Each number is 128 + 32 x the weight over its row's rms, rounded and kept within 0 to 255. Layers, rows and columns count from 0. The size above them is the row's rms in percent of the matrix's.

# layer 6 MLP down (transposed), 1024x256, rms 0.0668, rows 414-426, columns 0-127
size [ 98 109 104 103 107 109  99  96 106  99 104 112  98]
[[155 106  88 120  81 181 133 170 109 142 158 120 130  98  96 110 141 112 153 127 123 179 137 100  77 126 152 133  73  86  88 165  92 187 137 152 185 166 117 116 106 166 181 111 126 102 132 129 137 138 136 153  82 131 178 107 104 125 184 182 106  74 147  96 185 142 137 181  65 136  62 118 171 173 144 151  36 157  93 148 173 186 116 142 135 152 105 129  95 109 162 118 132 119 177 135 193 132  88  99 137 118 118  95 134 141 154 248 131 123 123  94 162 110 222 117  97 149  98 115 154 111 104 139 165 129 109 119]
 [133 149 201 147 161 130  98 147 106 167  64 135 129 153  65 103  83 115 120 109 116 135 152 130 161 143 141  84 145 112  46 175 186  92 149 111 154  93 153 152 149 140 120 127 123 170 105 116 132  99 173 159 144 168  77 120 160 143  91 101 143 136 157 176 160 141 138 183  78  99 122 152  89  67 100 100 132 109 137 126  42 125 154 141 127 150 179 123 140 137 103 112 118 153 171  92 184 133 140 115  66 138 145 127 169 144 134 128 116 109 125  99 140 162  89 169 115 113 121 120 109 100 149 167 157 145 153 214]
 [ 99 157 121 143  89 146 175 169 151 109 172  49 158 149 131 160 179 127  35  79 195 144 133 134 156 116 119 176 152 136 132 103  97 185 115 128 109 111 115 132 119 171 143 164  63 126 122 189 190 102  97 150 146 129  95 133 112 156  85 147 157 144 115 125 129  64  99 169  91 113 191 139  86 152 105 131 157  95 167 135 122 141  86  79 111 135 113 117 143 116 155 145 134 112 145 157 124 103 126 144  91 134 152  92 125 126 121 125 142  94 117 184 136  86 105 121 112 132  95 107  91 127  41 152 107  96 135  89]
 [137 121 121 119 181  96 112 115 143 145  97 194 172 128 105 131 201  99 124 166 106 152 125 146 116  66 134 111 173  83 141 133 135 183 114 174 133 124  63 155  87 149 129 134  77  99 134 115 127 115 141 125 126 116 152  75 109 135 138 140 117  48  96 130 106 110 139  99 194 142 100 137  90 137 136  46  93  82 102 139 140 137 125  78 136 139 181 100 147 114 138  98 125  99 168 122  61 145 128  82 179 119 147 120 140 147 105 145 145 102  88 167  74 212 112  84 138  84 107 118 159 138 125 103  77 114 160 136]
 [114 148 165 131 140 199 122 136  47  92 113  96  89 132 132 162 120 156 183 164 171 163 135 130 136 102 180 151 149 155 146 144  88  83 121 136  72 144 113 131 139 159 170 134 175 141 134 158 111 134  89 183 156  67 177  74 100 139 132 119 119 143 153  71  89  90 156 113 122 143 128 156 148 130 166 136 122 150  78  89 120 163 103  70 122 111 130 102 125 117 151 137 166  72  60 115 101 163 165 178 103 162 160 158 121  75 179 210 157 100 122 113 141 119 121 158  39 142 129 166 146 165 176 152  87  93 103  74]
 [117 128 133 130 158 142  98 162  73  62 163 140 158 106 154 112 123 136 168  72 140 116 111 124 138 104 212 152 110 150 107 127 115 128 109 136  74  91 126  95  81  80 148 113 110 104 142 132 113  77 144  97 123 140 116 148 141 157 124 121 123  91 106 140 104 179 182 112 149 143  80 123  75 107  84 190 125 112 113 114 168 128 177 112  99 160 169 166 152 133  71 109 151 190 141 109  98 115  83 142 134 111 112 151 180 161 168 105 169 177  94 132  97 133  81 189 122 110 177 106  96 153 119 175 139 135  91 154]
 [117 160 139 131 141  71  94 111 121 198  98  90 133 148 106  63  79 114 116 116 140 110  91 151 146 129 144 115 161 125 125 169 146 201 168 160 114 173 108 139 160 185  69  93 186 158 135 146 143  84 131 133 136 110 177 110 109 195 111 124 132 119 100 107 172 163 102  94 124 136  91 110 106 128  95 163  98 112  88 125 139 107 109 101 108 156 158 116 139  88 208  83  76 175 151 121 124 101 123  78  93 137 115 141 156  97 125 102  79  84 119 135 122 103 127 156 123 142 143 131  51  42 137 164  96  63 188 126]
 [162 114 131  99 118 132 163 166 124 152 104  66  95  77 129  33 136 159 132 139 104 157  87 135 149 121  99 111 147 138 126 133 173  88 137 112 147 143 110 116  77 110 127 143 181 141 130 159 139 132 126 122 130 154 144 214 116 141 132 100 119 113 147 154 149 148 128 129 141 163 133 140 163 149 125 124 103  86 113 103 137 167 108 147 108 167 160 103 128 131 108  64 193 121  66 115 193 137 128 153 122 117 143 154  91 158 137 105 196 136 153 133 180 124 126  94 111 102 159  84 138 114  97  92 140  99 119 113]
 [106 101 133 128 122  69  67 141 125 150 115  64 113 169  41 134 152 140  95 129 196 136  87 123 114 168 151 126 189  91 110 121  76  58 112 107 157 144  98 144 192 100 151 137  93 141 159 128 111 158 142 148 166 107 135 107 144  98 130  73 110 139 100 125  96 113  94 121 124 122 160 128 134 127 136  96  80  82 160 166 126  53 140 149 110 118 130 122 130 143 122 124 156 159 159  91 197 116 139  92 143 146  68 114  98 161 142  98  68 102 141  95 125  85  95 187 104 157 150 119 154 199 108 109 169 134 145 161]
 [140 180 127 170 169 134  81 128 172 160  91 167 133 153 154 146 145  85 179 107 107 133  99  39  94 157 120 136 108  84 156 148 108 111  90 133 186 103 130 124 112 135 154 142 154 136  61 135  84 136 130  86  97 137 115 138 116  57 147 101 137 137  85 154 123 185 210  79 169 134 146 113 120 108 174 206 110  98 118 107 158 138 200 169 177  87 135 151 115 104 118 142 110  55 146 156 132 144 134 143  69  92 152 163 175 125 131  99 149 167 143 133 156 160 159 122 154  61 177 144 144  92 175 122  96 121 103 118]
 [173 134 129 191 152  74  47  76 118 131 158 180 126 110 136 139 102 147 105 104 141 139  95 104  96 116 186 110  82 133 151 176 117  93 164 136 129 165 105 130 133 121  98 140 167 174 160 132 147  81  86 108 172 157 170 133 103 125 132 135 112 149 158 180  71 145 113 135 140 145 139 141 130  93 107 167 208 187 135 129 145 163 111 110 167  46 193  92  79  83 132 118  76 207  44 142 111 156  72 143 147 149 143 142 120 104 113 179 170 166 131 149 127 119 149  95 152 124 128 113 164 154  55 145 169 128 125  78]
 [103 131 177 114 176 150 194 100 137 156 139 207 126 132 140 135 134 163  76 121  89 111  91  85  74 219 141 112 129 107 108 160 130 114 189  94 106 100 148 150 140 156  94  70 171 120 146  86 116  81 100 178 182  97 171 184 151 131 151 153 163 169  73 104 134 155 149 155  92  77 173  97 130 116 174 142 136 101 105 127  41 142 115 111  86  87 164 101 104  88 158  96  75 156 183 104 105  88 139 138 134 125 138  99 121  93 156 114 142  93 139 144 161 185  76 118 124 117 138 114 153 201 164 128 154 105 177 117]
 [158 168 139 165 119 150 117 152 144 112  82 140 130 158  66 141 130 102 164 123 140 146 159 113 104 161 124  95 154 107 146 111 118 131 173 133 142 107 164 122 142 148 130 123  86 198 117  99 112 166 127 119 165  94 137  94 152 140 162 176 160 157 124  82 130 145 130  68  47 121  96 111  96 161 147 118 159 103 128 101 146 166 184 156 121  88 154 157  98 106 108 132 186 124  44 106 135 172 135 121  93 164 126 168 140 164 119  88 108 133  77 156  84 100 109 116 109 128  53 169 167 146 129 192  90  98 127 170]]
# layer 6 MLP up, 1024x256, rms 0.13, rows 415-426, columns 0-127
size [101  99 103  99 102 101  97 105  99 101 104  99]
[[132 135 123 130 167 116  96 127 135 102 112 103 104 133  89 117 173 129 158 125  74 145 120 100  74 116 131 107 132 144 115 165  64 120 160 103 121 116 176 124 126 137  82 120 148 177 148  61 138  96 153 149  71 116 101 100 122 152 123 148  98 113 143 151 146 111 121 146 119 129 143 132 138 110 131 115 195  96  95 113 115  89 146 139 107 137 110 152 166 171  78 143  61 208  69 122 149  66 183 170 143  77 139 140 147 119 100 162  93 120 167 100  98 151 184  84 177 129 180 128 111  83 117 110 171  97 110 165]
 [143 142 130 152 143 160 142  86 112 131 114 131 132 217 153 102 160 148 124  95 165 142 108  56 100 100 159 112 120 131 131 171 103 130 146 151 130 214 166 113 122 108  98 144 104  16 157 123 152  89 119 144  88 105 108 121 182  66 129 132 157  75 118  93  72 102  63 149 180 129  97 114  86 143 148  80 125 108 146  90 196 154 137 113 126 122  95 103 138 164  87 100  51 116 126 155 102 148 143 138 125 106 159 115 131 107 110 180 195 129  82 157 194 100 106 129 104 112  74 123  88  87 119 139 165 147  72 192]
 [ 71 175 139 104 127 123 162 158 121 175 135 139   0 143 142 148 176  80 154 157 163 140 142 150 142 127 139 133 137 151  61 102 114 115 150 151 120 149 106 146 107 110 139 118  61 155 124 124 114 140 150 120 142  96 157 152 109  85 126 175 122 165  60 144 126 154 194 172 129 143 129 158 173 123 172 122 138 116  79 166 139 119 105 125 132  93 114 152 126 113 179  65  74 109 181 107 143 180 153  68 162  54 151 143 120 126 135 133 187 161  83  96 106 164 112 163 164 144  95 143  62 121  92 116 148 101 128 166]
 [163 145 120 141 146 174 116 106  89  84 118 119 122  82 154 131 103 163  91  67 147 150 164 124 178 120 115 109 107  91 148 115  51 167 196 124 135 224  55 161  73 115 206 136 128 127 167 112  83 187  86 145 161  74 135 157 123 126  90 128  88  92 123 138  90 161 151 151 149 159 128 121 137 112 124 130 110 144 101  88 104 138 127 118 127 180 107 116 128  90 153  39 192  82 102 130  95 107 107 129 167  80 164 164 129 144 153 113 154 116 183 141 114  99 121 123 115 114 125 115 148 180  49 126 134 120  87  86]
 [123 143 141 151  74  59 121 150 109  83 136 153 123 115 108  75  57 144 190  94 102  48 129 107 140 112 136 147 167 133  78 153  83 115  71 140 129 104 185 182 116  75 132 171 105  99  42  93  82 154 118 172  90 125 124 136 157  62 140  89 107 109 101 155 121  84 137 150 123 191 153 128  99 107 131 176 110 136  75 133 159  81 169 179 121 117  85 163 140 114 113 114 124 182  85 120  85 127 123 131 113  94 105 144 164 151 187 105  98 136  68 138 180  68 118 106 119 124 121 154 168 112  54 125 146 144  87 133]
 [103 108 137 121 135 131  97  65 104 137 144 159  86 189 136 128  75  76 148 127 168  94 135 127 148 151 146 177 160 165 142 153 127 159 108 163 142 127  59 128 146  89 142 114  58 146 113 202 153  99 149 126 152  82 121 143 125 119 116 129 175  86 113 124  48 152 100  88 118  71 139 138 126  88  82 152 185 103 166 161 109 140 130 164 146 207 151  88 154  96 139 112  59 146  90 155 138 141 146 112 135 156 159  56 116 138 127 123 127  87 141 128 116 130  96 145 206  81 108 159  62  82  93  87 126  73 126 101]
 [144 171 132 150 160 128 138 142 100 201  87 133 123 113 157 105 141 144 138 144 175 144 116  73  90  89 149 108 177 158 163  80 107 180  81  97 100 168 152 138 120 136  98 162 136 120  75 153 126  95 149 106 129 127 126 126 208  71 126 139 133 133 138 168 119 121  87 175 105 132  99 145 171 129 130 139  90 107 133 150 162 148  97 161 155 154 150 135  96 145  78 142 154 182 118  94 187 174 147 102 130 100 118 115 138 160 129  67  53 164 198 143 162 137 193 146 123 111 161 144 169 129 107 104  93 107 151 139]
 [109 144 144 132  96  56  66 143 150 135 110 164 135  91 100 161 194 131 115 130 153  34  40 171 153 139 148 130 172 214 139 139 136 161 168 154 137 131 129  72 157  92 119 142 127 119 122  99 130 107 127 147  77 109 160 134 148  88 141  84 109 128 118 136 102  98 170 131 157 141 121 145 199 111 125 167  84 107 105  98 128 128  95  97 118 125 110 136 105  95 164 141 133 127 141  88 151 128 134 161 161 113 110  84 145 113 173 161 107 103 125 144 155 133 126  99 161  90 146 101 117 178  82 144  96  93 129 164]
 [139 136  75  96 130 152  94 124 134 130 159 135 141  91 103 107 115 161 135 143 140 143 111 138 180 102 135 121 136 185 132 107 156 123 144 138  94 154 151 123  87 131 195 130 136 118 169 153 127  83 120 161 184 111  96 115 157 119 134 169  92 129 162 122  87 142 117 149 134 163 123  91 140 166 117 145 121 147 133 128  79  94 127  79 184 104  99  84  74 109  95  94 128  92  87 120 124 122 110 133 166 111 138 128  95 178 156 152  79 120  88 146 114 179 168 159  83  91  86 188 148 119 127  95 101  72 136 132]
 [ 77 141 154 180 120 165 207  68 185 127  92 212 145  96 174 120  96 136  80 135 159  87 150 170 132 123  68 136 134 127 118 146  95  97 162 153 110 150 191 101 106 112 125 119 166 138 107  98 161 148 139 121 156 146 192 172 111 126 118 119 114 116 147 106 131 118 121  94 153  83 131 135 179 138 159 136 139 134 126  76 101 146 142  93 114 174 176 119 127 153 114  83 116 170 171 149 125 133 123 100 149  99 137 134 106  73  40 120  80  60 128 132 173 127 123 119 142 109 143 104 136 122 135 134 114  51 104 124]
 [100 177 139 129 120 121 102  75 104 134 201 156 126 139 113 146 111 105 178 107 128  96   4  99 110 173 107 178  85 163 109 136  97 145 126 132 161 138  99 133 132 105  94 102 134 108 117  96  70 173  95 135 152 150 167 140  79 119 155  88 121 135 121 157 116 113  85 106 109 112 119 116 148 128 162 103 165 107 161 141  95 116  79 113 134  55 102 146 144 141 146 129  93 161 113 123 185 114 158 120 196 147  52 154 117 171  84 114  87 176 114 138 174 164 172 144 147 126 141 135 154 107  99 123 111  89 195  26]
 [174  91 100 171 141 145 128 139 138 121 140 139 124 137  63 134 152 143 174  38 154 112 105 118 104 143 122  63 152 172 137 133 211  79 181 193 147  86 132 129 156  91 172 163 146 130 134 180 127 107 129  96 167 169 161 143 122 135 129 156 167 111 114 120 156 178 184 132 164 147 107 157 129 119 116  90 129 133 132 144  95 138  76 148 137 110 150 124 160 139 167 182 143 107 117 118 151 140  96 146 165 188  23 134 165 136 122  91 127 130 122 106 161 112 118 153 129 162 130  98 112  98 114 153 116 179 134 141]]